From a checkpoint of a small transformer trained on Wikipedia: 2 heads of 64.
Each number is 500 + 40 x the weight over its row's rms, rounded and kept within 0 to 999. Layers, rows and columns count from 0. Numbers have three digits each. The size before them is the row's rms in percent of the matrix's.

# layer 5 attention output, 160x128, rms 0.159, rows 11-119, columns 0-127
092:472514569558545503548513582476468442577522522485442357564489452491448538486489520468470492481531487567454524591469469431538513536522460477544483541498468478603520555496537480540560474484474458516491498495465528477501505521421543527503456471500506519514474408547526454485517565530505473449526509481494451500511574474508529522463501468469493517455564440540449437476483524522540482526475
099:572453473486423439577479509517501492496541455468570476440492492562528539515548457576492527517509492433567455471508471584502454565492501523409534477526405481442534487469492520467508558499523524522496524458460526433521573536532486467533487498479458497473482491512448486472532438528540519473429494506467449505553523467564533513520458478495547436502441537492564509513440542559556461492562
101:496495462435477513444521440566549528497541481518512456512491516489493429517619503469575573555527456488501478539555574556470530517356525507492506570525506489571451520463459468530516454501534502513531519521516472508462534489559526494582545481497501504504578555459440501541470503495503554516520441539484515495524495467456492568510449555496523536492475483514517499488549478435495574421479
104:494559570600490517408506460561506402480504467520409510448462509459517539472519497411462479501502577458521558530578491452514511525487523488492519620489481497547501477489414517473469506450493548473515498491505481508457523445570520489436495463510393494485462541464530539529503501455502487535407526498508501476457536480549504460545474550525464513491483509482474487447485516471542546553532
095:586529553589467532569500532476515527495441502597538519495476468518490535491577515564466523488543554505507491453546482474434457416441462547545510409498491588519547485489515507489476558506489496608538485549467508548488487486502531519475456525537529486508540463520528478502491485472433473541466509571505473475491483592551471521442513532526573508563529496570522493539426498468478492490483
084:535468471447455498472496538499512517489479540498505450590549436500472483516498503464516529523482529643420583477497521476452532512480520408483533476547533511535495515434437471474555551475503498570481444479505487472519523440465508537542618478488474504476495399553457517505501474530513508448462558471493492454552417447486474434527541509508468534549492530462558537481508542491478471524511
094:520554559521437493559470516565539446460509477504431509596480493532482507484522455541472538537492496615510499497521571560540508507488477565536463508511535544436573427491533474486432564477545542535448494536478439439495489542508539496495546498517488507489435472458479544440497529429459475441534496438474523476478477525452536482483503476522515520461543433467537493518568494554532486415437
093:487573467523486456506438516506569574510509555515506436359492517499492575509533533523456521449533493522493469560462518452454485524522479544538495505575495483538508494547497523502566491453530495528493591523544523466463579480500460520502519457458516501416518548422511459491471533466503496537415516507518518505462512434515479565486478449518488463492579568520509565505582494492576485539480
118:577530526443429424518553451504504560556421520517549526427500508554556549505549518559511498548503552547543488477467514480553483452532543504532486346545527555528496444582540423554582574514542470477466468442539491598490469484515475530510501478488508495477522532507501524501505454477466529507528474495501561528495480509501534476508503454521472524527496533518535518498535537553500466443502
103:490561414496516495483499475556570478505452505475483420438540490539482510487484509508550515472464541424550460468456510453431443542426470505550449578534572552464623519514485425482500484538521430501519532465471445526516476518513526479521521469464546483513511415461524466492455550420447540541573537565475469553501517535420485449504502506493506470505488515462506509453518476469513483462488
103:495591461486523420450497481560459440513471480495480499469495586587543535447499571436456494499522471457415524461555505528437499596404580452465432498488464481511500524510479424552525510504458576463548477445544461506512538452525465510525553492462490558507502464499527515503496494508462488487479562551507485499523491600526478548499489492491533483537520528499568458531513504484496528567484
102:501509511462554480530477427471486497483621586568480446534520492505547441509480577529505494440503422515509490455392458506574494503495537481447548482421492521513468452549497525441619477410516548514449500452504491486491475449479437525494472457546503390511504511441546468527515491502517482503448482480477520479499544518504491489493454460488482419532539484461514487515482523537469481473498
092:459489508555548502421554517508518483490561475443459488493551520490487454519502527554571471476598556440583553549406533579472532529510519589537433594488460470557499508499581481552520498490468555498521522541504485509554537482520530546511522505514478495441462506458539486447504554473514563482536497522470514548471539473510520558470496512532598532466461482489472480501576493540488514522552
096:513523547524561506469559471537459544482505606485554562550480465448522438526499552404501537506487516420511517490538446450428512525522528475516450522456478497466581533454503450478503557476493488554494545486541474483514589478498476511444485527529511470610491479435540475506524414472485454509452476498517540492511484497480534561484529504467551513548497406429480474558447481529529459533529
097:483491591540567486459468507529483479560433539493561566530461460410569528476451467448476519555512406498507483608571511542467523526442432469402451500504498512583498465481481460532477504508521483452477479530488565547526526471491509481522517473484501433417507493466533493515477501486475489495534456471538461488482465536467537567527472525474514540505393551493530441489521466512496497452481
112:553558469550479503498526544529518477453512548476533475411492518463461547554528461446486551497439557506492604451558430425492549466585546630502482554540511435475498498445551509450538561545558522475507549499522496540490465530531531490513512510546534540508539502527513572511500448453509527472541554555492564514577495501481505511487463509524499499476470482558530502515459487493569519545461
085:441428475490524554471531544451493514487571425479491509550463535531469512451414457463530490454463509479552500505467454552484501583546500559473433583461507437571524529540511525509509439551513418538509511496452474554445479412566448452483510507451478494441505530522491521469467565503569457523467501564476500498507521467512469506503539520475547509458534507507469509430496478499424474539580
096:500506490509391467523540473531536524629496508542492431502580427483499510523524517452557490473524510562469489515408495465531535508516441512492455565531439465527587540479520510482531547530475493552472460461509469457521546470479460523495458511473489455558490522447552480520485468503545522561469556506551511514521567503524401521525461420532440488546505428474488485563486454518524514448490
094:556418508497567508517471578554507458491557483536603426514538499516492438490509456424530480545507546470403500580489430580561432487467470511482443515466519485598566501534529479501505505531540530536514514506462492483464505473465497573482512440477588470474446479508478523562523520512477484535504519500520564577520496468486485526530558532464533513535516502467467520471543520436470549483479
106:460428498416530536497529473529471504417531500490494472485484522522473536402496500451444495531452435543508505534429408539473465421604453473589504506617533464486406497504468505563546546540459409495510493511518555497473506525495516502475500537463515496490509481565429528490541518450500478523559512465550447506478492443461463552493476512527499481513525447486463519488469481551519502518495
100:509451508513506521530572481485509473430409489423479526500436417414510572429538454513476565496471507475476518453478508592495502537478512542544503447465550435486481568457503490561457574467610514502467428467550521542528512495518517564493510512499500456529455510515538468503501471485441472496523420531493453570464471500453518448572543515490494502446477491452506467546526511521496444505474
094:515530542516579523436555404485465503524429541536563461426514502488558543521431576518475534578505503468460584428479465454508549518505481494508527535568456562473484542543442503485477510443547423497490427533504476427519447528515534526431490513531545523512527524497474500495530489535423549518444493473555514541458486509551550494485443440603508510495483491488483475469510527486490506526505
095:486540543543552474627461536510474410590570452516450459526501504456482515432460428488511516575453478531517538470537472479523553492518514487504428504540504523432429484447478531505448482438507467485517502501478479484460531472480498503553514504549485534535528534487445457377460501459498487520491456437532554524516556472532483479550470451510514542509510473445528507558501416499456470538537
094:530506549539534583415501439412405509484532579443423496451450434482434555493430558539532452510491461484520491511446507489540539583609469499480549507535465524511435489547518456522506516513538522539458499533465489495408484506567455491515513491525489490463508469475448517469541506572510468472517454518539529493461501493421461492493470540483462481459497473571484468513531521532495479543497
095:509496384456482497425520492518485497534529521463516551472493482542538526476525450522522530506549426561566513400483540485495517460490501483422489480481482456496497582422416505552562508419513506473565494506488547547476435512518484450542452500482470515492529539503509472452516495550572504510560513513456538531530490517504518490570512460545481389455452411515477456531497536516442473486455
092:526571476444490553521544526393569392444487424502449438467525489494524474442530557533464417439459446549589489495471437523509493539492524451540521542533448483502472455509448454497529458485501451501487481503502460530552460491446433435452534495468527500492457488469582500465584491475527477464442496516547481503446538514510452518474503466489490499441453526490500581508488477492492507460485
095:544519491502488530452531444503517466427458503504415506467480445454486459567512452501492489487448459526511522385589478489497547436513528508557425491537432528415438487510458488456518503517497556565521515496538537573480535481469480583505455472485465473571558408502485501427486514473499496540393532440481513502511461491490467497482533506547523486491543474546520512563505452449519510482461
092:512443545517469454553485447497510436495480499532472569483515463527515480501528453470500517445453468478526478508421442410554563544515518495556584466459412541491477474584519489398480452508431590499492535555508509545511518432540521501482469513551450504501491466536486523502493538517552515576471444595526490480467451504469568556491499479485454528490473452502469522534526464532560515450493
095:402490493571531487487490539563481512525437438472539522479557474458528387431575495568455525504524484499568549487526488469455463518490441519541551495502481528524553477495368548520484399570475522501455468486480506529552450512541475529524463544460482500458512496475508507509533517500510466576430530455508510477519449474534504546504547516572433538457548523502548482496504482507469511485450
101:445487451559453478476584431551553497535511538511504440548545469549478528460475494498549524575500464475478504477416449497554518461434409494454492501506591456539451519458579553507414380457489451492515502571522496504471446550488535517499523535438476529524448479478480448463482511469523516492514479472507447483511495485493524525478487552434486510528483458578533486454494466444505450504502
111:447553585471422455505525534455537531436482442483429539508402537507438452561478442515558547589495452514424574485516521513493571521453453489475523581450507459529517538468516470470432596442459586506532498447467493508538453523472510535501470510478479506509514525487463549521489511505521517502560493512559497537572481509507509457540484495476558496535505488525519475438534540516556498502523
107:505482560470506474497481496513448487503481506438520479491457473430573478438592519556416541460507528497400464501524538567479539529468460510538516531466559565573510493463572539520484421534505452522543505471491568480514501524532485474474467507474465581449415541514500496500450451507496455500586460418494443498524502504464474543489452494527514473446533505526416554503501535457488469467567
095:511505467497434528504451483442498433492485497360516555528559490521463528506465549589498493497539455491486534582471567535504526475492468448461490451513495578528501543473522546536469470453504521434504446510553492553512454490566501512540556475505511482458523543527416496469490526488498472435457563527484448518575547537597516501512494499537460407548474547475466560519473460512482525469513
095:435621506523515503510397422523509494534532370448467523517535482482520547568489561555488498505504469471478513485502454432456469523559559505475550495472460522464527490490522455490499481460442388492555470596481519502494547481515507494499517454572472519533496511463467530515551550534450551460491553495525487468429446518515484544532499413475509476505504477448434487514484491477493517520464
107:505480433554540512549517503437514388565403495465519552550512425434492555488551518435541385514459519511504529555453528587485489516537477419427545504430585482519426484486506509467463431444499521468498530470516483480491477492535460583488512466470480501509535503461545460465410511487537495497455486484467476502503543494519506495521489473523481512411533488512516509509515547517498495480466
089:493496458489512488500451549448454549509440451498585477446461490527415483500477503490576523534468490530414470511472427478483487508477544529591479496505457527538483465466574435502454549456567448462513494463504489499445466521464432416475491547505539545495417492475488459532506480505520439445504470488489520464549460486530491463533553502448502506518532398510470596530510498545466567484558
100:522509514497489504510484490469519408532501509512537504533594573531563557441528554518534538487553453539528441525533424523531467465489426485533575500441421462583456482510528604516542498572517512451518479476462480500532524456465457532500518463532503487450444443460518590437526491539551528467426538479449519487567471498477504520527506431543512562485491493482466478505521555535468485483520
097:524482447491506514519518476545485500545487528551447508502468566509468541405521590492491544479542523511482542534518521503504436569512530479424489469557455512492376520578575494502528495493591493553492568524501587453478453479483489551512505485542486463472436535536453461475557449499471495520545467474471515457509523527412518555543547491555500498480510428499430546485453517538494484464560
106:502493462499514561573469460500450539544493431475490554528464529562484427500409656475509506431497475463498492405556529472526487423569520511481601479512537552562500514493524470436502415512457433540473489537502472465438499511450507476448473567471547507489492474504469507516459488518525493486503489556486438504459461462539497500482454517539485493528516529535453474518496521509464462558503
106:500494456440561441566441403492518470491409453517525525430561508521431516434419470533501477447531468412490470532456445500496580572518554486502517512521525445527452384507592502558505476506532495500574530469457487504531494515486480477476475488511476529486543478512473472519513492472472598540489539486492518484499493516530464506560551508491448485472499534513525456414480530511452511470535
093:489500519456457443452546459556434513516505503489465549543575447525454522519508567473491505481425419531416497516512448519479467476506493431517431464573483520479471455497577499506515442557533429503462495425397470434570507521495482470525522515491486473469531578556504519501525442551511519487447498472506547459470552459492481468456568515464464560501481416527507471513444466510501548473485
091:557468509504571534515535552528516495464410423497525508595566432516479535497530449501501567505528486445490473528478528458466552457560562539458459534480554488473531578513536562534534498460550513476493479542502508552470514437475566480549489489535472527522527496590498500483491567495544571566427480464473484507504528447439510508511522490462494493557515468459529540472504513590534477572571
106:491511519532503450420512415509511472495402438543458489479516489486487477524511503466453461544577585506566486468521461560426428524476544533466401433556532497552541514559491561482605552487493536467554533528531506491574487463454468559484497524566568511521525522528538479446507474520466462498487507548530490542467497491535502532479459486493495505520410522517538501485500558470468495524561
113:514535513496556493570473503481486575484442610479483500511465529579473440498513542322480513475468466486457366482480590493446606475588511587499477535539539522527476587511455441484479520483512494489513507467513528471530477445485521476516492501509532545497496530469492508516484500509484501482511543424487505520503535483524528501487502530502462480556555515502508498490516485448464501502482
101:502492576420514497414498446534528467562558613543495525572567485417509526472518593565514501564562531479527465489469504506548460502533410466532471456598521526510538530547528391528501509476534588509460501455530435450513534511571512510483457456534489460506510528481485470511511506498497520473530468536509484493541471526538443502476494516498561493553487529452519482498525461527485479482481
108:542484453502538479466441509516561481462454517468485520496467565571504479499457570542535481465409568583538503494555492411457510502389611559498525496491546446412518519446634498516445461490422523450500502496524497510523442529464485539503452474491564496505499485502509503486547476546510559509479532502511524550502513478485448505458515524505470487474544482520543525511455539485498516505562
087:553454498553471484521453519546487477473386531457480532452485517441481453452486521496578461487551509465483473495454545534556546534446511494586506537523523515465474473459563537575455542454515559525466489463502478449550403567522527467518470502474451544525508477466517534524499478405461505509564528545434526550542479474553536493455505494473432466483562492533469486460473570539507568471484
092:507409450511489551522488469543565509542507588479490412561408492470491487496499521494496487516551514443471520500549519453383524413523478456468433478481523533564542492534459507472492528499525519477526478433445443573485436455531534487545526577507444438474503517479531494496527568505562494510485534483484466517526501523463451516456514495426497552501476552565512549447438481533515471531457
112:474483533499548469508462463497602531533593518478386533428503533484545502535514447543506564485506605528511464483465516433468483470473467461509537540468463564520486519544482534486523545520362556462476518553457565534479436519524509475505481585502436468484503475504495506464459499499503501543462503512510563460489521517500465492524553456499522519547500446535549541447508508454486442444544
095:420479536540420593425467486507493445491455557462438569458478511488592442500468453460462516481501434555533542466547460486581479541585424448440494513529587536503542486488467442467492525415489502484548531541552513475522565478535444439517469514448458481537518492498466493538525435501531554500510496483471471474591512540484506515510503557520504523477461535507505479513524515503511521496495
086:565501470492504464467504507431435433501484508603485540435502567463494561499531481453454485429497501500480590447500513462524571568485485510371539516532455599615498455447549474497422461473518518541512478494531534520486486473511516496504519504464504519491489460522534471552510513509505526532539472530494519482511412535527570494439428519477537446491490509498500514472527491527536471442550
092:473489537434602509507528500558521508573552530476508499506406472536512589536507453555430494575484460500471548520485551480456553483466476495524519560482479447536444523483511545447470513436513468472514421553521463433533522527459499495535546467458477518451507477515527505525374508497452476485483498494462515492429507524508538572554492460514484500543506523444559441497538492413565492491537
102:502461583435514560546554453598529437520518445563466469422556487438502488502517443479462465535429554471467500483451522503528485454504526506536444500602465511422543485448498489573420604423441543494527503485453545490501516552510471449573433553517489525539483496540488493487509486511470498432516532493498496510479477519519504519502522516526532502487549497434496445472536447477505522489522
106:519624500513546547508541523492551470575581443505494451481468533416486568414478479516474583467533445464546473441483446437521498471462536476560477553484528464519506467631514528444540544434471467511524546456531534488542468530465532496485447442534490508477501483542559518541497482538519415520475487489471487491514519466512481523538456506542512497483476595504526515519503508455473517522522
093:486501481513450477496527476436476486420551488435540549491483454495548502539541550450518506520428527522475463515562510490489516542451483444469516429416589449447488493496551533535614483430516522494480485481457520485506530480487461422537472447468481517555518465484533428478548477525453529466454523439469515466580439475494492567501491500517539533517576543503507444490508602534487477551536
092:388496491476470541560498532483552520478535499579462540523574520546455447538507482488458403511473483420465557539489552584510409521458519488535540528533483526519484592420486543369521497570441537525523455530516555508576475480474533480465514534495500481455486491523462482475504509497478525514500507544440454477463508499520537529492457468521514495535505485478469464526502434486482509579483
090:520439400524463576516537447500564565482478441486459482526454541559482573498540436462507436527496425535516525471405474470436470535530435450458525493452511517529490487502500473475457447520511519511548524459545499504425476475492426535567536532480535503571488577551506530512501541495548518448557535537568445431505476519509576448505487537477522487521483487455498529501455470490558490498484
088:455578507468551515508497598462477479494521450525424544462533452444559534567462403467523569520504466528545465520474552580520469574453422530513558487482519539523463529507489393506534515563551472509650517465470528444535547475453472562457448527492501451512488477492504540522483536523527547500519510500501507504482506527502524471470480459488479512463524559507474555490505495486533479478519
084:517487539545461416539526497504487545472503489481458519545573558468458479618510494461475472486520521614490477456484481445523475555471509495503509524517609499436456489482583501438534398454456486477472534475541435465503501555526504520491474562565541498516519483534544514466558499536484391526566489501506530463500508460509442488526475466485541486517529481447428490469539508500486568531486
102:625472522572520432498443502501433476501468490496620466542477441536522440548510461529518577536535423549491524432527546514519466429508485467553521530427472457518414482476534446526467554561462475527510439502562527518454556517478503517544467466512531458507535543487477520505511540486481500511537456476445469497508505536505515454533515461463438530543539464445453527530525482491516533534557
106:547528427484499476576415494501499527516534486573551519472588526505558453551444477513468509508487517471601548527554497552559513536510500458481477533602467545523413529548545637533539461509485566491482493535453499534486576527501465491495485475487501541512507509558448477570467527466521510484502538473487521456537457438467514521473511478535524542504477485564446480562550486497479511485470
087:429508555522524523568449519464478495536577586443524491569524548422485495534471579493589529528530494499459536527496573468450444466549534540507511559465512450519544444505531511559453493411519477463526541583527514503471479496476439509511542466523500475525484535499461520515460492593525494526571524560445478478462534513476479481492458515501558505419548545467536495508520464522572507484448
103:467519498518491509482451555471511504538512491486549575472511503498525496477291506514495492461547525545441547599517439543489481474541470471527536507504486527547462445511501517565438461471543528458560435504494504513515536474489508451498521518497515558488477473471531500534538513511503459400453478514507493511478477481501481436476498537525563488409504496513474493529583514584506473577537
090:439471475444483624512395512378537573525431497515435486468534474523550563470548568496560404543498543549515488549502462586488495441498512519536442540538493544548504495494489507521478535565549432483432499501563484503478487541533530508501539476501547496533533532501482495497535504520522475559477525521484486497547477573519526549513455519502441514454479469518522476464534483489540446491482
099:545451530468556467479447552482575542494481504519521536527558533543471519509487509468497493540539463424564493484514563535531422553459470531321492494514515513519499438539460493481520512536457471554477542520517496440511523553552515497448516432507510456543484440480513561496473568527532482561505531466583539475551532502469555466468502490540490472445507588482449471518481511484465494551513
105:504486457523471477496577451490444481517482499587414472512480488453429564409443478532378495580491505441477501491512486459458482474481550498521572572527462424511500459544476476548507510514502488523537568499504470555447512572467536513456523492502465425576497537474464540494539505565499465456460441539494497522534544483515502517524451502447511486485477441613492477485503507462485485500525
091:485493526503509438473510496551442523509579521421467521504534406473449506529534574490511509569468480550588557422482499473473461503444566521541562454424533482506490509444525531515497487488484554509521442473479468527449504445528521500464508505417476533489494538459547531458486485596519447425515429501509552535512480483514581496454482515555478478502484571435503539485503442462482570478477
090:463502463502501425488441483556494556527433443546468472492473566481419528455593465469519493474550558509462530573561509480535487545528535431452487518413545562436534548480543447530480510580532568478454536530470447473498515520480476527503521472467467524594470431487508475474501483512514529482511483501446519540468518509490427500489523537482504457544470559529455489490510499539467620522486
086:521531542548528559499532439451434488482487484524518501502459498482488469480406550520537427497544506469525448442514499560525537499407497527419507512510424564404507458434516575528507517552474536471406484476464499582542547463532544535489473518497513556509434536513495513519515546508471526446394445509499487438448551476501468497532539484504529475534488500428566482514483504513562503504499
100:555535530531556580491503480523486491514465505529494588491502521489514533444509360603599408562561539497483474498589436392506506479502484537444518470544457526552457525575506494527512473555466440488497510554471487444485456484509507524497515474502454483505561522453473474496487536521533496582548520475552502448502460467493456506506506489502460556472459483510447483460470488508496479518506
101:545455444573512489475522480472547499449522533558465514541487582461458398445506460522603356522455514458508510430459443529522507511586477484483448431540513466469514521550557613511534506485494469489487480509524477506534456486516521465450442473485534511435448535552462475486513463484487513459511460443483496521524528532502496481435536450473463553519492488485484490469475458535540493482461
096:522482505475570559448487407524488504457484496457512481430418439490492465495544455440547443537504497439489491578462515459485517530555438522495523515558559516434539515610558442582443483453471493452511431446499470463532486546518436494530482475491539541467455470525588430530470517519524522532527475503498500541481488480433538487519512534498515499502504484432497545459502436466458499519441
110:491518456584572523531522531499512509412476504485451563511503534519482432568580457545534499505483569526531504450515517481541493602523542527561525498530369503501452426590488497432509547524516512530474445528573456492508527488524412513609415468520510490488512553511527487502465529458489480498523561517518530453457540463530486515511531515477516513461480525524468488497438504500490509478462
094:485522508467522453530488519495464537529532435571564421512505486515497460527450515426467513448495531483472520411509409487436428456505478405445497552481470503549549484518459507485572476447553493549520462466529514602506483523447522508482493547460551496547409433497522478520492452515462462485483522462501479445449462514547462531490448434453538497469503517443527452432545541534465513515485
112:424562529487446514522528471519522534425485543583419387427621490504516460503608489517459412497522537461524557563512505426492605474521481483468442423492496498427565467501456496516458529443530504507475503511526503510526503587474514503488548521457520486468532536483505563483464490501496529503514516479496496509492519506492530484484477465445531443492509529508478571525506469461491538495470
127:486403534525439469434455525441412467520465484511489488483447496573490560555430573569506550506499557485420462441405527501478484503466513490465455492504504485442576548584567579547518482514551543499532530489472441443551473477517521519520459539545452585526474515472541549477470528520517515506495516551515476484503456451520496484514526476500517511536538534528441487530495580507525480487481
086:434511505469478468488531463507495473459457464498563569510468449489499474521476553476455550547525528450537520536504536512543478479527481490465542430419474470444500497495465522513495485456569415446530527558520572445405564446470488455472418487529500504513544486493478543429500535515451527517494526483435513493414470440533550448473451545479550449482497532568594548486465486482506481428501
102:567468588442472540396519532490433550488550466549509524497457508500435491478513608471499530490504495477565560467426539521483523531471540523492501544541461414477511555375469518499505532613559589492551517512527494496470513493476486481484559516476455559485504488496459507481492511550488524515436436491465497585500503515540490478512505452512557570540478501515459508495465512501460510503508
114:515463453527536534471551536534443492518476429514534496455490539514450557561472495444491510412579412450500507536411506442556472448404505486502504476427499530600524465434451445517425440568544367493433501503486525488511434477466511503485546436503443512495508483485498484534475509531522491498455479502517496530484454475521496486516485475500446533511537444489532490510495479498453522475467
108:471521467489505512545491522465520531407452547464430544468515542515443493498427450405582511457476497553438500428491516553533433482584462531450599440437503407493479487537463482599558504569475455523494491456548476547530495532481481505517496515572466462517509526507468488561503488530533466511570515533506540462555495487475525507447503534490471540486489547517508513505505433529447511491478
102:424507510566413491487462521534419492537515473454516530429469561578477401516497534449457507471501500518536546574534463526472567421501558466518587441471468463485483591462542435508530533508533430526483508522455521496503555480489496504521565507488549455509497435509478477483453541478522510490522479454479486493523578507513529505431461533557455492530478478494488534517506559426560484447524
101:479590494535476460579491430455551464481546478439412511477439530453470455531481441503524518463556544450531453483483573585567468396515505486449448488537458508441458542486464489391439446487573527509502521468513525486490507505500500434483553510508561473510438565556504528498468454476483497471527511478475493494494520549486520480506482507537532481488450526449552566499494550510457460529508
095:499540478533358444451471528520544616521542560549527450445501513533497520560461520500449491584516538521472516526448513521510439489539550480533489435461499473563508497578532463528475491399490453517457435504509496409541488499502498537502523500499498485511478536485459472464463526517508432454523529527475566470498473540482512575473505428554545462500480493464480518500502539519531494579442
107:467449483498483514486566491469486509514563528522475504517511500531547493543552537510584385435464532508436579469530534459469448485431467398446516570519579466596462463464470517540515436502467569480473445476546486515515528539481499442542478555553509503513480462504482512516495582503487488523570528526478517540525567520534435493471473494500511487524456505499505554591448466502514459517533
116:506496519521564515456610485437552488506473484458521456559408465513554551533507498438619489464520604441473500473519424445508462528524558471534480399530508449405513491518468533508531485505546573433542532518460501446427488554497491471511456490489509502504469485512503462516512477524445562509483411540499461517485490492477524528482518526545508511518519494525449470489521497534575503521472
092:482532507535514505502506433501538479482513544555482498483546438479397474439481496539549398521549549511561445484579539486560501558543552530460563531506525489517561447508473568537444565519468501472546511492523514493500534527471512534463492443547551502477548470560455559451451540576528490439510598512509475469456505523525550558521538572520565521513555500494496513487503469535518531444536
098:446413503482531479411522434439499494526503508506448478456568521459519511573547449457486468444443448569474516457440577551531522481504537507442447500509529492541457512447502473529481520563516478514442505553479446583561559513525440503473495550537487561461592523520521517491512472464502474533470502514449554476528481546478497512544509530451483522402515511540505508510447488579539446499456
100:507448531571518596502415491595567544506419464532497473447510489591455485479448467561468474492570513489555554505410525423520506444512509460526503527511514495497403512455480486495469511556576547494456480457525487498435464476435483459545505464508460525544529502543519494451501512507508483510438525500488521496522490546518511437453470404452529532453495531476442477495470433493507494487484
103:490530527485505644574468406518474570463465473486462472554579450451480402564468545558514524451473413507549566493496495569422505496522473520516558454503479548522566600486525529475530524529513540509471513492457501498520506422466538497536542460475497474519501480495491552501525493490456456471465498480494472525435502507466522506530479482466474514498565508512522483471531534575432482494540
095:506577456414538433475502496543515516509559495545484548537498442536547527537510481481488438521572542471473517517505501504531505510565453597522463398437469426480494552467476538527483439480478454533536580484475501477543469559517486466519554520565522422460492474473472475498517421450510398507522497490585471459488479456468501466567525518534470477503463519517464461550504501530515564513457
095:519480592473571512578570526486543481518516512528486506469508518511607445548563471503482458427463589584500461516536421494428574486462497454487466507507514446504519466502523484534517536567556497508471448529534553524453432507481547582461498506489475502457527450498432404531542453467494491539459531489522521533532529515508480488504488519441430507510516540447529475477450553482499535488457
105:502500572471476510550414533459534504529536599527461441466489504482468528546486439592542451463498526519465479471511438425460546517533459384509485467483484465501577468546456555529453551590463498486500495537485457493466536565522501485486466474474485465449466540422530512522468471555467568530578520494517406510511515472512514549526469516470511557457477494522486547549480478466502479462477
093:553550533432500582586480484494506560481595526515496520484506551492493570545486505480521416505440479495546571553463549537518502464456449471574502538493483559553449589543458401417548518514482460477515473501507481471546521498479528543483549525504524557444541449447461496511484491510572510538476459511491503427442483537459505502518535495503490552472492515495515468551504574503553520464555
094:521538468506506502455552425559479621448552487498542466509570561586486499568457490511471489516494527452582577497458390545549474481496571523512524579474448561485486446461604451496420522510464483521532512470444535493454503512494509562465520520532527522524497536535484522545468444456556525510463495529491522492488521556505497491449522474535544518441538529487529551476494482492474476498501
101:447491567518432438519591414457527581523457497564556507504425498479492547422487430558498481384555488423536465522486510521499501512543439501474448438478493566536468552539487476541564478524502481489478506482476466559496471505498483448463462507447475496456447473501468478515480497544536517478501500493451539472462476515522472513493542519496503581532522422515493461444493592443541505479518
088:496498465557411488580476490477455488518560525518562507427532537517466490465437503492509575469517465450394517539524495538475472477477538568536581561527500531549509492505477504487519469549429517589521520498517492528507497542526487533508487421461452480426425518497511508575467531453542442395517538483535486529497570497479453477535451517530537501490506527581509446540472485539469539538493
102:479540575432527494492481456487534453536446487501447459476455583607523480494533558543554565480435592565528421536438465476460482505554503453488509524447458511446538545367598504486517451570506591506477505484536521492505551462505510516497558516537529483508488463488496444490483446508489502490527521526529488460520526492420507474495529481454499529521469532508472440476507466497475492485503
085:467556572494385581518513472481542471506416518501564504516466481479439447436527463502481546579523530404546465556487475558542481518517464495495522459497513483514471475440504495499469481500512429518508551505456530516496516516548455495484548449530492519550448486442528485478510477578517552445480528578540555417554479527545525467420493515479445549495483530588535482485530501444485488483534
111:498466460534517504465431489459594481508447504514457461582474450509521494567475552541505478509496421513553507461566471504570546434546541501434464446582459455426484425512505548567494521553420464489488516521488485503475477491557471544455551520470467512615475503477505525485465525454514512581567551479547457485580513525556501508470521494501463514481529502479533488496515516527515572503480
108:570484453461494615457444461526504516498565402514533533540544429442504492528479459482472618564481445537465446500545506500509457471480510569477459513455548457447529476574451533488501508508477514490495486515445542517459508494488545474479494505557489408496468514438551531512446501432555543574477507479476509482454505540454465455493467480456474473512548540490487479472447523468533571467476
083:473503476534478439431506541478476531506494419482438559450558528502479508461432475506456508432535456427503505460522582528475416545480466586429522489477518556478473468511482502422438525464491510437509575452488572494502526476483461530464489576514446500463514546546494567558531521491492521504532431457537435491434535479438579451470512495491472477472510449509550487563522518474493485500514
099:551438536508514538533528553457563464542561440564466521501467438492568447525520511515494490496524591602468449539491543490504502514453439468612501556469483477592511467515566503579499542502492494544444452522516534486518494524471539548469540483495501521519537431454497483501508489535472450452522484461515548444473483448491466462531562553483537471413494536479466508538450510577509489527469
109:546441477511562513482561528564435418484511482484493554461602534564486525542420461517471439485481467554546464503502505533545493509581375467551516478468427554434504490538597546527551569542573458496507516522517504470449505487506595473547499549481511496503473521479502464520497496540554508445476454503492549477513483477524471502442522526520524473466515546501473510445470467491545506516500
089:486541494510477499564486411550520484500480512454527491498556522441572583494452493558473527524556385526486450483443426511495497472470481514503563533467486519499511463422471510452528455472471502532457574500475517517589481496486449509456568524508446565517453537520536433511531561505508525539529558503451492526483460482487599542478532501561590484522475553466454446521532496535500468449499
092:514490494492490480513569513475602512487550530492476418484411508491557505490465492516420467469553479489524482472536543485488435450495372560515570560463498493447512438539400518462514449496570504502486609530528516545506450604521509492452523436492502456504470499470491510543490491513477520473445489426514562525437544542518500461464531525528500521524495462484477513554481520504453486525509
120:478486462557543506466497528559444477480478603504539502505404555633508476477448556479517554449584487534474476509587505495445412531520481400515518512457443535537466518515486457450552485613446507470535526478534447504494451470476488516518475513499517422460530494446516506500488543513509476511533426461484450500571499542538513484462501505492538484537462489531467512508492472522500480534485
099:532479543440505421561502496435488470489513447527523519519445413516515422534520502520458473581510536461538586564471471505446509438548513513487491530483494487484550504574554449567454496530494551515451462523476524524515548505521438465519524441493563511500567524524504468428535535552517505445519494569507526561480522458487514400522442558504484503501561502479436468512452488491442588490485
102:514465481501498482488414615516540432565564437500504456515498582433446456573470509462461537539561509489493440478551486509585408538570505503445509554486515505505460588495483523425527500461541586512524443436516485505500490461499550531449523501513482503508504520509484488523482520469440504518520475482511554475398509485554445548503580512498461453557512486504522493512485528484507489472530
093:372555436501608462448473518539535484408467482448555604491552510525526552516476532493438493469477492497462397482484539510531540589478485485565490524499459446531458439510465521396431538502452488542510575443487477514477496514467496511532543515515508532481532477469479506540478480497498499460515532478536509405474543504490515484483547512558495520465513546546505473513491541500520514524466